From a checkpoint of a small transformer trained on Wikipedia: 8 layers, 60.6M parameters.
Each number is 200 + 20 x the weight over its row's rms, rounded and kept within 0 to 999. Layers, rows and columns count from 0. The size before them is the row's rms in percent of the matrix's.

# v: layer 5 attention value, 640x640, rms 0.0275, rows 574-595, columns 480-639
# o: layer 5 attention output (transposed), 640x640, rms 0.0245, rows 574-594, columns 480-639
v574,095,222,218,174,230,236,171,227,217,201,194,211,199,198,156,201,217,235,179,172,182,211,186,212,194,235,209,184,199,164,223,207,220,184,173,197,211,216,198,183,207,220,185,203,203,211,178,189,213,197,179,203,189,193,176,189,216,156,236,219,147,204,243,162,197,183,191,204,191,213,186,232,177,218,202,208,225,203,172,212,186,204,227,209,217,212,234,172,204,182,205,238,215,231,180,187,226,176,184,217,184,218,167,203,198,175,207,196,194,189,186,187,199,192,237,168,237,202,187,212,240,183,210,199,186,162,198,208,195,185,202,198,198,168,194,210,218,181,200,168,191,214,179,168,192,221,211,224,180,200,203,205,185,192,193,212,190,211,143,200,195
o574,095,222,221,170,209,202,223,152,191,216,165,230,216,231,169,156,262,175,204,213,197,194,187,215,208,137,171,198,205,194,226,179,193,196,207,193,204,202,203,202,195,192,204,215,202,204,215,226,213,182,213,179,185,223,189,178,173,249,184,157,194,203,215,214,202,185,188,198,232,221,208,205,184,224,212,215,211,229,223,186,215,155,215,217,210,166,173,214,225,183,170,194,179,172,206,215,199,197,203,214,246,204,164,190,200,180,193,187,189,196,240,189,201,183,198,180,188,209,160,209,198,194,238,208,172,156,201,205,179,203,218,209,195,215,190,189,229,209,179,182,198,198,197,203,223,187,185,215,226,165,215,225,172,188,188,192,179,198,181,187,186
v575,095,212,206,186,206,178,238,206,207,218,208,223,193,205,233,219,246,193,231,218,217,228,172,208,187,192,192,190,215,201,149,223,179,203,182,233,211,173,222,173,230,187,209,193,179,160,225,210,233,198,205,204,194,154,198,225,194,196,174,213,194,213,219,199,214,181,206,206,203,172,215,241,209,164,195,224,164,182,170,203,192,242,183,185,229,191,186,167,201,188,214,200,162,234,186,176,214,199,230,207,176,173,194,186,218,197,218,182,206,219,214,149,188,195,194,203,216,188,206,202,185,176,201,204,213,192,179,254,188,164,201,183,201,194,205,189,210,166,157,223,218,192,204,182,212,178,239,195,195,168,196,179,208,190,221,179,205,177,207,197,192
o575,095,129,191,140,200,189,204,198,188,221,189,210,197,168,195,192,198,195,194,190,215,187,214,172,188,192,203,214,213,208,234,180,201,180,174,216,198,196,213,211,175,184,242,204,209,200,220,247,219,196,185,189,197,209,213,202,215,204,195,188,172,224,209,186,132,188,164,166,198,207,196,199,193,207,200,171,185,203,220,195,205,195,188,221,199,200,225,194,226,177,191,190,175,201,192,188,217,176,213,197,194,193,208,194,222,219,225,191,206,206,197,180,175,183,186,182,213,208,211,212,233,201,240,211,235,178,198,161,175,200,183,209,162,217,188,207,201,207,213,188,213,205,207,224,170,222,162,200,184,239,192,217,236,200,230,207,214,192,221,188,203
v576,090,219,180,201,188,184,193,189,179,201,213,220,186,235,188,154,213,226,210,221,192,229,166,199,223,207,181,186,227,208,150,181,199,212,204,199,163,178,175,174,210,236,201,206,206,249,201,183,205,205,175,192,183,164,191,232,194,186,192,222,163,203,193,213,199,175,214,229,169,192,216,193,218,175,199,190,206,224,214,217,181,210,230,161,183,185,234,202,177,184,172,203,168,232,184,172,210,206,214,222,189,194,223,182,191,178,187,222,160,244,170,192,211,181,192,210,199,205,193,182,188,211,201,197,186,206,249,196,217,174,237,201,224,190,193,202,186,207,186,186,210,190,198,208,169,162,217,198,199,215,224,226,232,183,225,180,158,188,220,216,169
o576,091,230,223,209,215,193,196,212,189,215,196,255,243,205,219,208,224,210,182,204,178,181,204,197,198,196,195,202,210,203,212,177,201,191,179,175,190,194,194,219,200,193,233,202,209,173,148,195,200,241,218,182,187,244,197,179,203,233,186,216,192,194,171,180,176,191,232,214,209,208,157,217,200,214,219,196,197,224,222,161,229,207,233,211,212,182,178,206,209,156,192,201,184,174,193,220,179,177,183,212,212,213,175,206,203,185,210,216,227,189,192,224,188,214,218,169,208,198,216,178,156,216,236,204,184,214,171,174,223,209,202,205,185,188,184,203,215,179,238,214,207,218,207,167,202,216,152,201,181,224,174,210,193,215,172,179,169,174,204,231,201
v577,091,181,212,176,193,175,151,196,211,200,175,204,226,180,218,180,168,217,187,206,216,202,202,213,223,233,222,197,222,205,203,216,181,213,178,193,176,198,217,205,201,204,177,199,230,184,197,181,234,212,188,209,194,195,181,196,206,173,168,225,175,177,171,228,200,214,177,215,217,205,229,211,187,211,184,236,217,214,224,219,177,212,205,186,233,240,211,193,203,154,175,217,188,186,190,213,232,191,198,197,185,172,193,205,205,195,168,185,178,195,198,213,202,188,223,184,212,230,186,200,207,229,236,197,204,190,155,200,218,173,207,203,221,193,214,201,218,196,170,181,218,175,223,224,211,181,196,184,174,231,188,223,206,190,216,204,238,225,213,172,210
o577,092,196,183,215,200,206,214,170,208,202,207,180,193,202,204,193,223,196,210,198,163,178,234,176,207,179,198,227,207,215,218,167,188,173,179,183,203,186,176,227,230,187,229,199,186,218,204,260,200,230,192,189,195,198,208,174,178,208,160,216,192,208,202,200,215,193,202,212,220,196,178,213,178,225,237,208,191,180,204,183,189,190,211,219,212,187,196,228,222,186,214,227,218,180,166,208,176,214,206,188,184,203,205,229,220,220,200,180,209,241,201,187,177,214,220,221,203,227,219,213,156,202,176,197,161,245,153,216,233,204,178,167,185,196,182,228,200,177,186,185,208,224,186,209,202,163,190,183,205,220,198,225,191,138,189,197,189,205,201,215,202
v578,093,241,207,211,175,177,207,219,195,190,204,188,222,185,194,182,210,224,244,166,168,202,211,226,192,196,212,223,188,229,228,210,206,179,203,188,221,214,206,221,200,181,196,199,186,204,176,225,173,167,216,180,202,217,197,227,206,214,194,179,218,173,181,205,206,206,245,229,228,187,188,188,213,186,215,216,200,220,228,187,186,186,193,245,211,193,209,193,200,190,192,203,183,212,203,188,185,200,228,197,214,220,195,232,229,200,188,217,199,231,228,246,201,195,235,233,199,218,220,205,212,201,190,190,184,239,191,206,201,217,218,226,191,185,202,193,209,200,157,199,210,214,210,219,161,239,209,172,165,178,201,238,211,197,194,218,186,233,224,233,202
o578,091,167,182,229,225,186,163,211,217,206,192,186,224,184,167,223,217,219,206,221,194,203,206,200,197,204,239,171,181,210,157,236,204,204,235,161,205,220,243,182,248,192,214,189,229,203,177,182,206,209,189,210,233,207,221,236,218,182,182,185,184,208,199,191,224,194,201,199,138,202,164,192,221,202,158,193,221,208,178,195,188,238,180,166,204,223,219,201,215,202,212,225,189,224,197,176,206,175,201,218,189,170,239,190,212,235,170,185,185,230,214,192,176,203,190,191,186,188,209,232,220,192,177,192,216,185,189,214,214,151,212,188,200,183,225,209,165,240,209,236,182,194,222,172,182,203,164,230,142,167,223,148,214,204,181,212,181,223,147,199,147
v579,092,205,163,184,185,198,166,199,211,231,214,194,214,197,211,203,213,179,172,228,260,243,195,222,186,208,194,202,199,190,210,208,207,191,194,182,216,209,226,184,248,175,174,194,228,226,186,201,153,213,183,168,225,197,224,169,223,210,185,207,198,192,213,186,177,205,204,206,173,178,177,176,221,222,200,213,188,203,191,209,212,182,215,214,183,198,211,203,160,203,187,151,172,202,181,196,194,193,180,144,183,202,217,212,209,218,209,224,198,198,199,201,198,218,170,189,180,162,190,182,208,224,184,239,211,207,203,216,195,228,202,202,211,171,203,196,201,193,191,198,171,195,195,162,189,192,144,230,195,216,172,228,197,212,198,188,201,224,187,215,187
o579,091,241,203,164,178,188,189,212,229,203,183,193,235,164,195,234,179,225,209,216,194,221,197,181,197,214,181,192,189,174,186,166,192,173,247,203,214,221,206,209,157,215,199,205,179,237,189,206,190,221,215,180,216,179,185,228,215,185,206,189,194,178,216,171,192,198,190,175,244,178,217,199,167,221,208,212,231,202,185,193,224,218,203,225,184,235,202,180,199,242,181,189,192,185,194,191,230,213,178,200,213,212,228,221,153,238,201,187,199,207,186,229,184,165,221,199,191,216,209,188,188,181,188,212,240,212,222,206,195,150,197,231,204,200,196,190,211,184,253,231,228,230,202,185,187,254,213,188,203,209,214,216,241,200,165,188,178,186,198,209,221
v580,096,184,215,204,177,202,181,199,227,185,213,212,178,203,169,189,228,193,216,186,192,184,185,214,187,195,222,214,234,250,238,207,212,202,198,217,183,216,212,213,194,229,207,196,188,226,168,218,196,174,208,206,190,167,198,206,171,210,204,217,177,208,225,219,159,211,198,186,241,200,166,215,239,208,192,207,198,189,206,229,181,226,212,182,196,171,178,223,175,210,210,222,211,191,203,186,168,192,245,226,238,238,175,232,213,204,209,221,221,198,204,180,226,217,193,252,205,208,193,208,186,165,189,199,202,203,164,158,193,194,193,198,190,204,214,194,185,203,182,175,216,220,190,208,215,179,210,213,197,209,185,224,203,188,189,227,172,193,170,211,181
o580,097,199,228,201,166,192,200,216,196,198,183,222,196,231,194,184,194,196,175,209,183,178,215,190,176,187,194,217,173,198,202,191,161,202,236,204,200,183,186,182,179,159,198,245,214,191,204,192,208,217,209,171,224,202,218,172,196,185,198,168,229,178,190,189,223,197,203,207,213,205,202,205,212,186,211,173,208,184,180,213,218,187,183,189,196,188,191,210,241,217,198,215,191,214,212,206,204,205,190,199,248,198,231,177,191,168,192,214,225,212,176,183,218,206,182,207,224,189,187,185,194,200,200,197,193,211,214,176,169,214,232,193,250,233,197,196,172,219,207,170,198,172,190,201,239,223,219,211,191,169,199,191,211,196,174,189,204,243,215,191,200
v581,097,187,194,165,186,199,200,177,234,204,191,247,233,228,211,165,173,171,196,197,206,201,192,167,216,193,204,189,238,221,227,207,199,222,214,201,201,182,202,180,203,236,174,213,180,234,167,192,220,201,209,175,214,236,203,219,195,178,210,217,193,212,232,200,189,215,183,217,208,196,238,228,211,240,215,199,183,199,218,200,203,215,177,161,169,201,212,191,202,172,190,194,176,201,220,218,225,158,188,223,212,217,191,223,208,168,194,224,194,215,203,206,190,211,171,181,214,213,164,200,192,174,227,135,175,208,217,194,203,194,194,199,199,181,190,217,179,189,212,179,203,163,210,199,181,190,234,172,171,204,194,157,222,204,216,228,188,191,195,207,189
o581,091,175,166,222,209,208,226,231,208,214,215,243,211,216,220,171,204,210,208,189,198,194,175,236,214,211,194,205,203,231,198,198,173,199,184,175,215,186,171,175,215,172,226,182,189,198,217,285,189,204,184,176,217,215,169,166,204,215,153,175,196,201,196,200,188,203,238,181,225,219,218,197,206,217,205,175,201,173,211,171,191,205,232,214,205,235,186,217,218,216,213,201,224,180,222,211,168,200,212,219,217,201,205,177,193,216,194,204,205,175,195,197,220,192,240,207,191,226,223,164,197,209,184,198,203,210,195,163,182,210,164,203,178,205,211,221,167,201,204,189,208,180,172,203,226,192,238,204,213,221,196,223,196,201,174,181,209,194,218,194,218
v582,097,186,181,202,205,192,222,200,216,218,199,216,217,209,208,202,230,201,202,184,189,153,206,212,198,216,227,178,192,238,233,178,206,235,205,227,199,196,189,205,205,225,195,214,177,182,159,197,240,186,225,211,163,205,194,189,216,201,224,206,226,192,234,182,190,194,205,184,215,206,169,205,215,203,180,192,197,200,209,229,191,217,174,216,198,198,163,185,231,210,219,207,225,248,205,189,217,168,160,203,199,189,215,183,218,195,197,215,170,173,238,214,183,193,184,200,222,195,223,215,187,161,176,159,227,231,226,202,197,186,204,167,199,212,177,210,172,169,224,201,214,187,204,161,162,210,190,223,204,205,221,191,201,193,191,186,210,182,188,208,196
o582,096,202,183,230,185,181,201,199,183,221,184,237,143,194,186,164,189,197,170,217,180,218,184,253,211,192,194,224,201,215,228,204,188,212,204,219,179,142,183,182,169,213,240,214,164,174,230,235,210,192,185,190,210,183,193,203,206,175,192,182,204,208,190,212,174,201,211,199,220,192,230,182,220,216,203,178,182,188,210,190,184,195,236,189,250,184,177,217,197,213,214,194,183,166,205,162,204,206,196,219,212,202,197,196,202,191,228,193,187,203,162,207,188,216,183,210,214,219,219,190,203,185,220,198,173,197,198,178,179,209,199,207,201,206,172,183,166,233,152,156,222,188,175,221,168,195,210,247,228,190,179,220,232,204,174,183,193,212,204,224,236
v583,098,164,219,214,202,196,214,183,235,203,211,195,206,224,152,204,188,179,253,217,199,167,187,179,174,191,179,198,172,181,215,152,190,188,210,214,193,222,213,216,168,177,199,202,232,206,211,183,192,181,195,168,204,218,182,174,220,177,218,203,182,222,198,181,217,195,166,173,222,190,176,229,187,207,206,178,195,170,186,176,190,192,202,208,169,204,203,164,194,188,185,218,196,182,195,182,209,206,180,198,199,185,190,196,214,179,204,198,228,169,226,209,222,197,185,196,190,195,183,187,178,218,220,201,220,193,211,182,178,207,207,221,209,223,203,193,206,198,200,177,224,212,213,202,182,168,212,218,204,228,211,185,188,179,210,182,222,156,209,186,187
o583,097,204,232,197,176,188,198,182,211,205,204,211,158,167,239,190,203,222,169,198,188,203,223,222,218,205,209,165,185,190,211,176,192,198,198,237,178,181,204,222,161,179,199,242,171,211,188,163,188,224,215,221,185,221,169,198,173,176,192,222,185,196,193,180,234,234,191,193,216,219,229,255,175,199,213,224,181,221,198,156,228,174,209,201,164,224,160,202,174,207,217,144,216,200,183,222,187,247,158,219,233,211,231,194,196,175,209,209,202,177,205,202,203,210,215,170,178,199,213,220,216,229,196,207,219,193,222,238,185,181,196,182,207,182,171,188,225,206,237,210,186,186,225,220,201,140,216,241,203,205,213,196,199,242,205,186,194,183,202,189,203
v584,094,203,225,193,204,191,179,214,177,214,208,205,236,172,232,203,163,208,194,188,214,235,201,225,198,220,204,207,178,191,196,216,168,211,200,192,206,214,221,218,206,223,195,212,198,207,221,208,202,215,182,175,214,191,219,214,236,192,198,222,222,223,183,204,181,239,223,180,185,187,186,174,204,197,203,185,214,232,205,183,232,210,188,209,216,203,207,208,219,229,191,203,224,227,214,234,217,205,219,191,215,171,219,199,167,203,202,207,195,185,182,215,178,250,203,202,197,191,195,211,211,210,140,214,159,192,175,227,210,183,192,216,178,219,203,195,203,201,235,193,203,220,201,171,190,177,201,191,213,214,181,208,196,206,189,178,179,181,160,186,179
o584,092,237,172,197,209,197,224,205,195,219,193,212,196,181,191,196,250,192,203,168,190,175,247,219,168,218,185,174,222,192,206,185,234,192,213,210,203,186,195,191,185,178,238,169,178,246,207,255,195,195,224,218,202,222,192,224,240,185,193,223,213,225,235,199,193,184,222,177,173,207,185,221,193,197,217,207,195,195,174,221,197,173,174,217,193,194,204,188,210,218,177,193,183,190,217,204,213,203,193,155,189,201,168,205,217,186,227,198,239,183,201,201,168,197,192,228,182,157,166,230,219,211,180,186,187,200,227,199,210,189,155,229,195,228,209,195,231,199,198,223,228,211,214,179,204,243,178,198,165,183,175,203,173,214,211,197,174,184,166,198,219
v585,092,236,217,157,226,206,243,199,227,185,162,227,202,194,200,189,195,206,194,183,223,245,176,185,173,189,206,236,209,178,195,200,243,186,188,189,216,184,217,207,240,185,239,205,193,227,188,191,184,169,215,215,216,189,202,198,169,203,145,187,205,202,220,175,215,203,212,207,166,188,225,170,238,204,179,223,213,212,204,235,176,212,206,182,175,196,219,205,167,195,180,178,239,210,195,205,190,198,196,208,197,183,196,221,195,228,187,182,212,215,206,208,188,228,236,199,191,176,222,199,240,199,234,169,178,182,187,204,198,195,167,157,171,145,190,218,203,197,219,180,221,180,229,224,198,204,210,236,198,187,229,186,206,194,223,221,175,179,222,224,216
o585,092,160,208,221,189,221,180,232,204,233,199,197,202,233,215,213,175,214,174,219,211,195,194,200,195,239,197,208,219,219,179,169,183,190,181,207,213,206,175,200,216,171,159,180,205,243,204,240,185,222,220,206,224,212,227,199,211,201,216,195,166,196,229,177,179,214,190,199,221,187,238,232,183,204,193,225,190,212,198,166,208,231,189,164,183,196,213,200,226,194,241,186,198,183,205,208,194,211,203,212,195,199,194,210,210,212,186,201,193,192,184,205,227,187,229,182,194,203,209,155,187,192,235,213,195,154,214,222,184,203,221,176,189,199,170,206,206,179,217,172,206,204,189,182,201,207,192,234,209,193,216,228,249,183,216,156,172,180,185,208,181
v586,091,178,200,205,247,185,160,217,182,187,175,196,205,201,202,227,214,237,255,178,216,214,247,207,197,202,219,199,172,223,243,164,221,199,194,198,168,204,220,195,187,209,200,194,183,175,237,194,231,193,200,212,191,175,178,221,228,234,203,180,168,202,172,194,197,213,214,216,257,188,180,195,179,213,200,207,214,200,170,206,182,183,169,198,208,233,214,188,198,220,201,167,179,200,216,168,191,197,218,212,208,216,231,227,184,165,172,205,184,191,208,201,184,192,216,184,187,230,212,205,230,202,214,197,172,180,220,185,220,221,191,191,194,164,190,194,213,230,195,155,189,228,190,209,210,235,191,189,203,170,183,178,242,248,233,181,241,216,213,185,201
o586,086,208,201,196,195,176,212,180,223,200,218,184,207,199,198,196,252,191,219,230,208,225,216,214,228,168,207,179,216,186,183,188,235,193,167,178,198,207,214,179,178,179,225,178,179,217,206,151,211,200,170,216,224,192,220,218,214,234,154,206,204,185,183,195,237,193,188,209,156,185,188,185,206,183,212,213,216,167,190,155,214,199,207,203,199,179,186,208,203,221,215,164,241,178,158,205,205,179,170,191,171,194,202,195,221,203,182,212,189,195,222,180,189,227,180,201,202,188,217,183,219,218,190,202,205,193,200,243,207,192,191,236,213,216,173,196,212,217,235,209,200,203,209,179,195,164,195,209,175,204,214,233,186,239,184,169,175,174,198,176,186
v587,091,240,198,238,196,195,171,179,195,210,194,195,192,196,196,162,193,204,226,197,202,204,224,204,209,210,228,207,193,218,193,222,202,203,194,181,202,186,185,201,226,201,189,220,202,202,217,190,207,192,179,196,181,223,230,180,192,205,205,211,244,209,194,167,156,177,189,186,214,205,170,230,195,179,206,186,194,199,195,206,190,205,188,178,165,211,178,211,198,202,187,231,206,209,189,177,164,213,195,217,167,233,206,206,192,158,191,222,218,189,202,184,179,180,175,223,225,210,228,200,210,211,187,187,225,181,225,182,208,231,157,193,199,193,174,220,195,180,224,217,218,192,206,222,221,190,233,192,234,179,210,177,197,224,194,212,236,223,179,193,173
o587,090,133,220,167,196,170,207,178,203,199,226,172,159,177,237,188,197,241,185,211,217,214,181,206,189,186,238,196,215,225,234,240,208,213,175,212,226,199,211,214,157,200,217,192,196,153,200,219,204,205,203,211,214,196,193,211,173,219,149,206,150,193,204,226,224,212,207,239,214,181,181,181,212,197,195,189,180,185,197,169,217,204,218,214,185,204,226,240,225,205,207,198,199,222,214,218,157,200,177,232,205,196,190,155,204,181,175,196,223,174,207,191,215,236,176,201,187,198,195,194,192,204,212,211,213,202,174,189,199,207,233,199,161,215,150,192,218,243,184,206,183,202,203,207,177,203,187,222,214,211,187,225,202,191,231,203,212,209,208,202,228
v588,093,222,189,174,190,187,207,183,184,205,237,186,208,205,195,159,242,228,186,178,197,166,201,177,202,200,204,212,184,167,218,186,195,216,193,221,210,229,186,196,219,175,207,177,211,181,195,187,230,217,182,221,189,240,181,223,179,182,155,232,196,184,189,220,220,201,212,194,192,162,210,166,209,207,219,226,172,191,175,236,209,186,203,177,181,199,174,190,199,214,169,228,210,199,205,242,200,231,185,192,158,204,178,237,211,196,224,198,195,210,192,209,187,198,209,206,176,209,188,191,206,209,199,222,210,201,214,205,211,210,176,215,196,180,174,201,198,191,199,191,194,208,187,188,213,195,210,176,182,194,183,195,211,164,217,239,228,186,209,203,217
o588,091,203,221,212,223,187,204,187,181,207,227,171,184,190,193,206,199,205,195,215,191,237,199,166,198,178,248,201,194,197,185,183,218,175,181,225,189,223,218,196,191,247,189,219,226,207,223,228,204,178,196,211,222,215,200,182,248,212,191,205,239,198,186,218,215,221,208,177,234,192,167,151,215,183,209,198,197,198,230,178,234,187,177,202,193,221,206,188,211,193,200,204,187,245,221,211,186,215,207,203,178,209,199,191,164,203,222,202,206,187,179,215,248,165,195,188,187,219,181,206,196,171,224,169,203,229,210,241,187,213,228,196,184,226,245,195,229,214,167,209,213,227,207,181,187,212,216,185,200,194,206,193,205,201,183,215,198,210,249,204,208
v589,091,176,229,214,196,217,193,213,177,195,196,214,208,171,194,198,226,209,210,196,188,190,226,190,236,202,157,219,214,171,204,206,202,219,192,195,204,198,198,251,144,214,168,218,196,210,213,201,227,213,169,190,197,191,165,191,200,155,242,192,192,234,249,154,200,221,222,207,183,190,179,222,189,206,194,208,206,219,201,194,224,165,164,201,156,216,220,179,206,229,188,186,210,217,244,221,205,170,181,196,210,188,165,200,190,221,212,230,200,219,238,187,206,202,189,172,157,186,211,224,221,202,189,227,184,197,212,195,228,183,205,248,189,190,180,192,207,236,210,195,198,176,188,200,221,214,211,201,190,251,189,187,216,193,216,153,186,191,212,221,181
o589,090,219,218,192,208,186,202,201,196,197,215,224,202,219,216,200,177,229,177,207,187,204,177,211,195,211,185,192,202,212,194,213,190,208,206,206,205,206,194,219,223,179,192,170,226,217,218,117,208,176,207,224,201,230,184,209,180,209,183,195,187,203,186,189,179,215,187,171,221,221,197,207,202,175,208,220,176,219,197,196,190,208,190,208,206,222,237,210,209,179,219,172,221,220,193,208,181,201,234,203,170,198,226,174,227,200,198,206,206,189,207,207,207,220,205,211,186,196,241,187,221,208,213,191,199,185,215,213,203,213,207,212,179,179,185,175,238,231,163,230,165,195,188,192,215,131,222,243,204,190,178,210,163,238,155,184,212,162,180,191,230
v590,100,157,179,176,201,171,191,205,217,181,207,182,203,223,218,203,159,149,199,183,214,177,238,213,199,210,212,224,219,198,222,185,189,189,185,202,224,211,192,192,171,186,209,186,172,173,211,201,228,220,175,219,210,185,193,223,235,214,178,214,203,201,178,214,183,193,191,204,170,185,225,156,206,204,178,209,174,216,224,187,181,154,231,191,200,185,183,202,169,216,204,187,156,192,170,194,194,188,186,169,204,155,196,192,185,216,201,173,227,203,185,169,182,177,188,225,166,210,186,197,181,200,203,195,235,152,200,183,193,179,228,231,190,164,228,195,176,190,195,233,175,215,204,228,176,235,158,191,171,220,215,165,218,202,219,212,223,181,214,229,193
o590,099,203,190,277,200,216,198,249,202,200,242,207,214,238,188,191,182,220,197,219,226,232,215,199,166,249,176,216,167,219,159,190,179,178,166,204,206,201,180,216,207,205,174,179,188,197,196,211,199,169,207,205,180,222,190,191,169,201,216,215,211,186,170,236,201,170,197,217,225,210,203,182,221,200,193,187,212,165,216,134,230,182,229,213,205,220,188,202,187,203,182,216,216,217,213,199,210,216,175,176,155,209,178,185,185,224,206,205,233,205,183,230,227,199,213,206,204,206,237,189,189,164,183,209,204,184,188,188,189,212,208,203,205,206,202,237,180,209,178,184,187,215,195,191,212,195,225,192,197,209,221,210,174,208,173,167,194,181,174,198,219
v591,098,184,226,218,215,196,191,196,230,214,177,218,219,200,239,169,224,235,221,208,238,197,180,211,206,188,219,208,186,212,199,215,183,212,184,192,204,196,193,201,208,202,187,181,219,203,219,181,238,191,203,187,199,202,217,192,186,184,176,201,178,220,185,210,202,229,190,198,181,172,205,202,218,226,183,231,203,172,193,213,217,199,192,212,216,208,167,150,172,203,225,196,206,254,187,186,224,200,201,202,186,217,199,201,210,227,211,176,228,207,233,204,207,215,172,181,215,217,204,199,174,204,200,158,199,213,192,196,212,166,153,194,197,174,181,180,214,203,183,171,179,187,198,190,200,212,191,226,197,215,211,216,181,237,190,215,268,213,207,148,208
o591,095,150,205,187,218,203,233,216,224,191,232,181,178,210,156,190,219,228,205,221,173,192,183,227,181,203,216,202,208,228,249,201,222,204,217,193,196,202,190,209,203,179,231,194,193,216,205,161,198,223,205,161,202,214,200,186,224,221,160,205,185,196,208,200,237,187,223,197,234,205,157,170,227,222,206,178,182,169,190,180,201,193,208,193,233,150,211,187,155,211,217,222,200,174,177,228,198,195,199,191,177,193,204,192,216,194,165,191,194,199,197,209,195,224,229,185,191,199,184,220,193,206,198,244,189,228,173,214,199,195,126,196,170,193,208,211,244,185,192,206,223,194,201,230,170,195,203,215,141,195,208,213,196,171,222,221,183,196,192,211,207
v592,090,193,231,184,179,208,196,225,194,198,188,187,224,212,208,215,171,185,195,199,225,196,194,228,227,173,209,198,229,155,223,223,233,159,202,248,214,199,228,222,212,170,242,192,197,234,186,210,188,205,172,186,230,192,210,169,214,194,193,193,175,201,216,211,210,221,213,206,172,150,201,180,190,192,215,176,200,195,193,233,198,244,179,183,221,164,220,173,177,175,192,225,161,225,171,184,180,199,209,221,190,218,205,195,170,189,177,204,206,212,198,204,180,211,226,175,240,207,201,221,195,244,193,181,190,161,186,231,222,181,202,197,190,178,218,226,224,202,194,203,200,183,187,226,189,187,203,229,171,226,189,191,197,182,213,208,191,226,182,215,184
o592,087,167,220,189,199,211,205,224,203,241,151,182,206,187,189,189,228,225,252,200,152,164,208,220,202,217,165,196,218,222,217,205,174,199,202,198,213,221,194,191,212,205,237,180,198,231,204,247,201,232,203,191,169,238,187,190,166,185,189,200,174,203,199,204,202,151,202,191,213,206,199,240,166,188,208,200,178,181,188,179,202,202,188,191,217,209,189,207,242,208,205,222,174,198,178,222,193,201,172,190,217,210,175,222,199,223,191,205,204,229,227,155,166,168,202,163,183,246,222,209,223,201,214,201,205,192,230,187,183,230,174,225,176,198,203,219,206,157,234,198,213,205,210,199,187,233,207,249,182,197,193,238,191,195,211,212,189,205,171,190,185
v593,099,198,212,207,210,182,207,187,183,214,217,177,225,202,215,203,195,230,188,246,224,182,177,214,203,193,187,195,197,176,197,171,228,197,200,199,188,163,200,191,180,197,191,157,204,196,180,192,188,218,169,202,235,216,211,211,189,178,194,234,205,222,196,203,226,222,160,222,138,186,220,193,175,198,229,217,209,198,178,189,221,196,209,200,209,168,182,172,176,200,184,210,214,205,194,253,182,200,216,176,161,214,201,199,164,212,208,171,206,161,198,219,216,196,231,172,178,244,205,207,184,253,189,175,203,154,165,227,182,176,207,194,211,215,239,201,212,199,158,230,188,195,216,167,174,182,162,206,183,219,176,199,205,219,219,238,230,182,221,232,190
o593,099,207,173,238,207,207,234,211,202,219,221,182,208,171,179,194,225,214,208,188,185,173,227,206,221,245,202,209,214,187,188,212,186,186,184,175,183,177,227,214,165,206,185,203,176,245,211,210,189,217,215,206,205,227,194,225,204,215,191,201,198,187,220,205,194,190,200,172,190,196,222,186,191,221,254,214,202,174,214,145,197,164,204,206,195,230,196,198,183,177,167,215,182,184,187,223,192,232,190,199,170,194,238,232,189,215,240,189,186,226,175,182,196,193,169,179,169,193,184,193,185,228,181,202,218,182,225,203,188,197,185,211,215,221,227,233,198,187,167,197,196,210,223,202,198,205,194,169,235,191,196,221,197,200,217,194,202,210,196,195,199
v594,098,214,182,215,209,215,207,185,204,213,222,229,200,153,240,154,157,173,234,207,237,213,207,177,230,221,179,178,199,158,188,261,184,211,206,181,195,213,180,232,213,194,200,186,213,201,144,193,176,211,175,219,186,222,190,212,209,197,196,228,191,208,197,187,220,222,213,223,199,200,173,216,230,236,201,198,162,184,197,250,215,214,198,173,153,242,198,184,175,219,226,195,182,192,211,179,190,192,185,210,243,210,215,202,197,171,209,226,205,182,214,167,211,194,178,170,171,190,207,216,217,229,205,180,196,198,242,197,216,210,219,209,212,170,214,185,186,203,220,214,169,204,222,182,157,207,211,215,223,224,188,195,191,211,242,175,214,225,232,204,218
o594,098,164,192,244,177,191,200,236,220,195,261,170,186,201,187,230,186,182,197,180,179,211,199,184,188,201,175,222,165,213,212,219,236,206,207,190,203,211,166,185,176,228,230,197,220,220,230,257,183,178,218,185,209,190,161,236,202,185,186,152,215,196,190,231,204,191,204,200,239,207,171,180,212,203,232,215,216,195,226,150,208,164,196,208,217,202,221,200,160,209,195,199,269,190,194,222,169,204,180,209,192,213,241,205,196,200,213,207,182,203,210,235,231,203,205,221,161,206,204,208,230,186,202,206,201,221,179,205,184,220,228,212,177,197,212,208,193,190,171,216,211,199,192,228,205,181,230,198,220,187,228,206,176,203,171,210,186,187,197,210,252
v595,091,197,185,189,186,184,208,200,238,201,220,218,178,214,187,200,199,201,172,229,205,231,233,190,225,187,224,238,181,208,189,189,197,200,191,183,238,236,189,226,210,214,188,223,168,210,218,206,190,234,171,215,190,198,179,194,178,212,191,217,220,176,229,208,232,208,164,214,217,182,214,210,238,206,223,192,208,207,182,217,232,206,202,178,175,201,213,222,227,174,186,229,169,160,195,202,206,210,206,205,223,198,205,207,228,186,200,211,219,166,185,204,184,186,189,203,219,207,205,230,198,189,175,204,178,211,223,213,181,219,207,192,172,185,181,186,161,166,210,163,187,193,210,205,185,190,231,209,187,172,206,217,212,183,162,183,207,210,189,226,210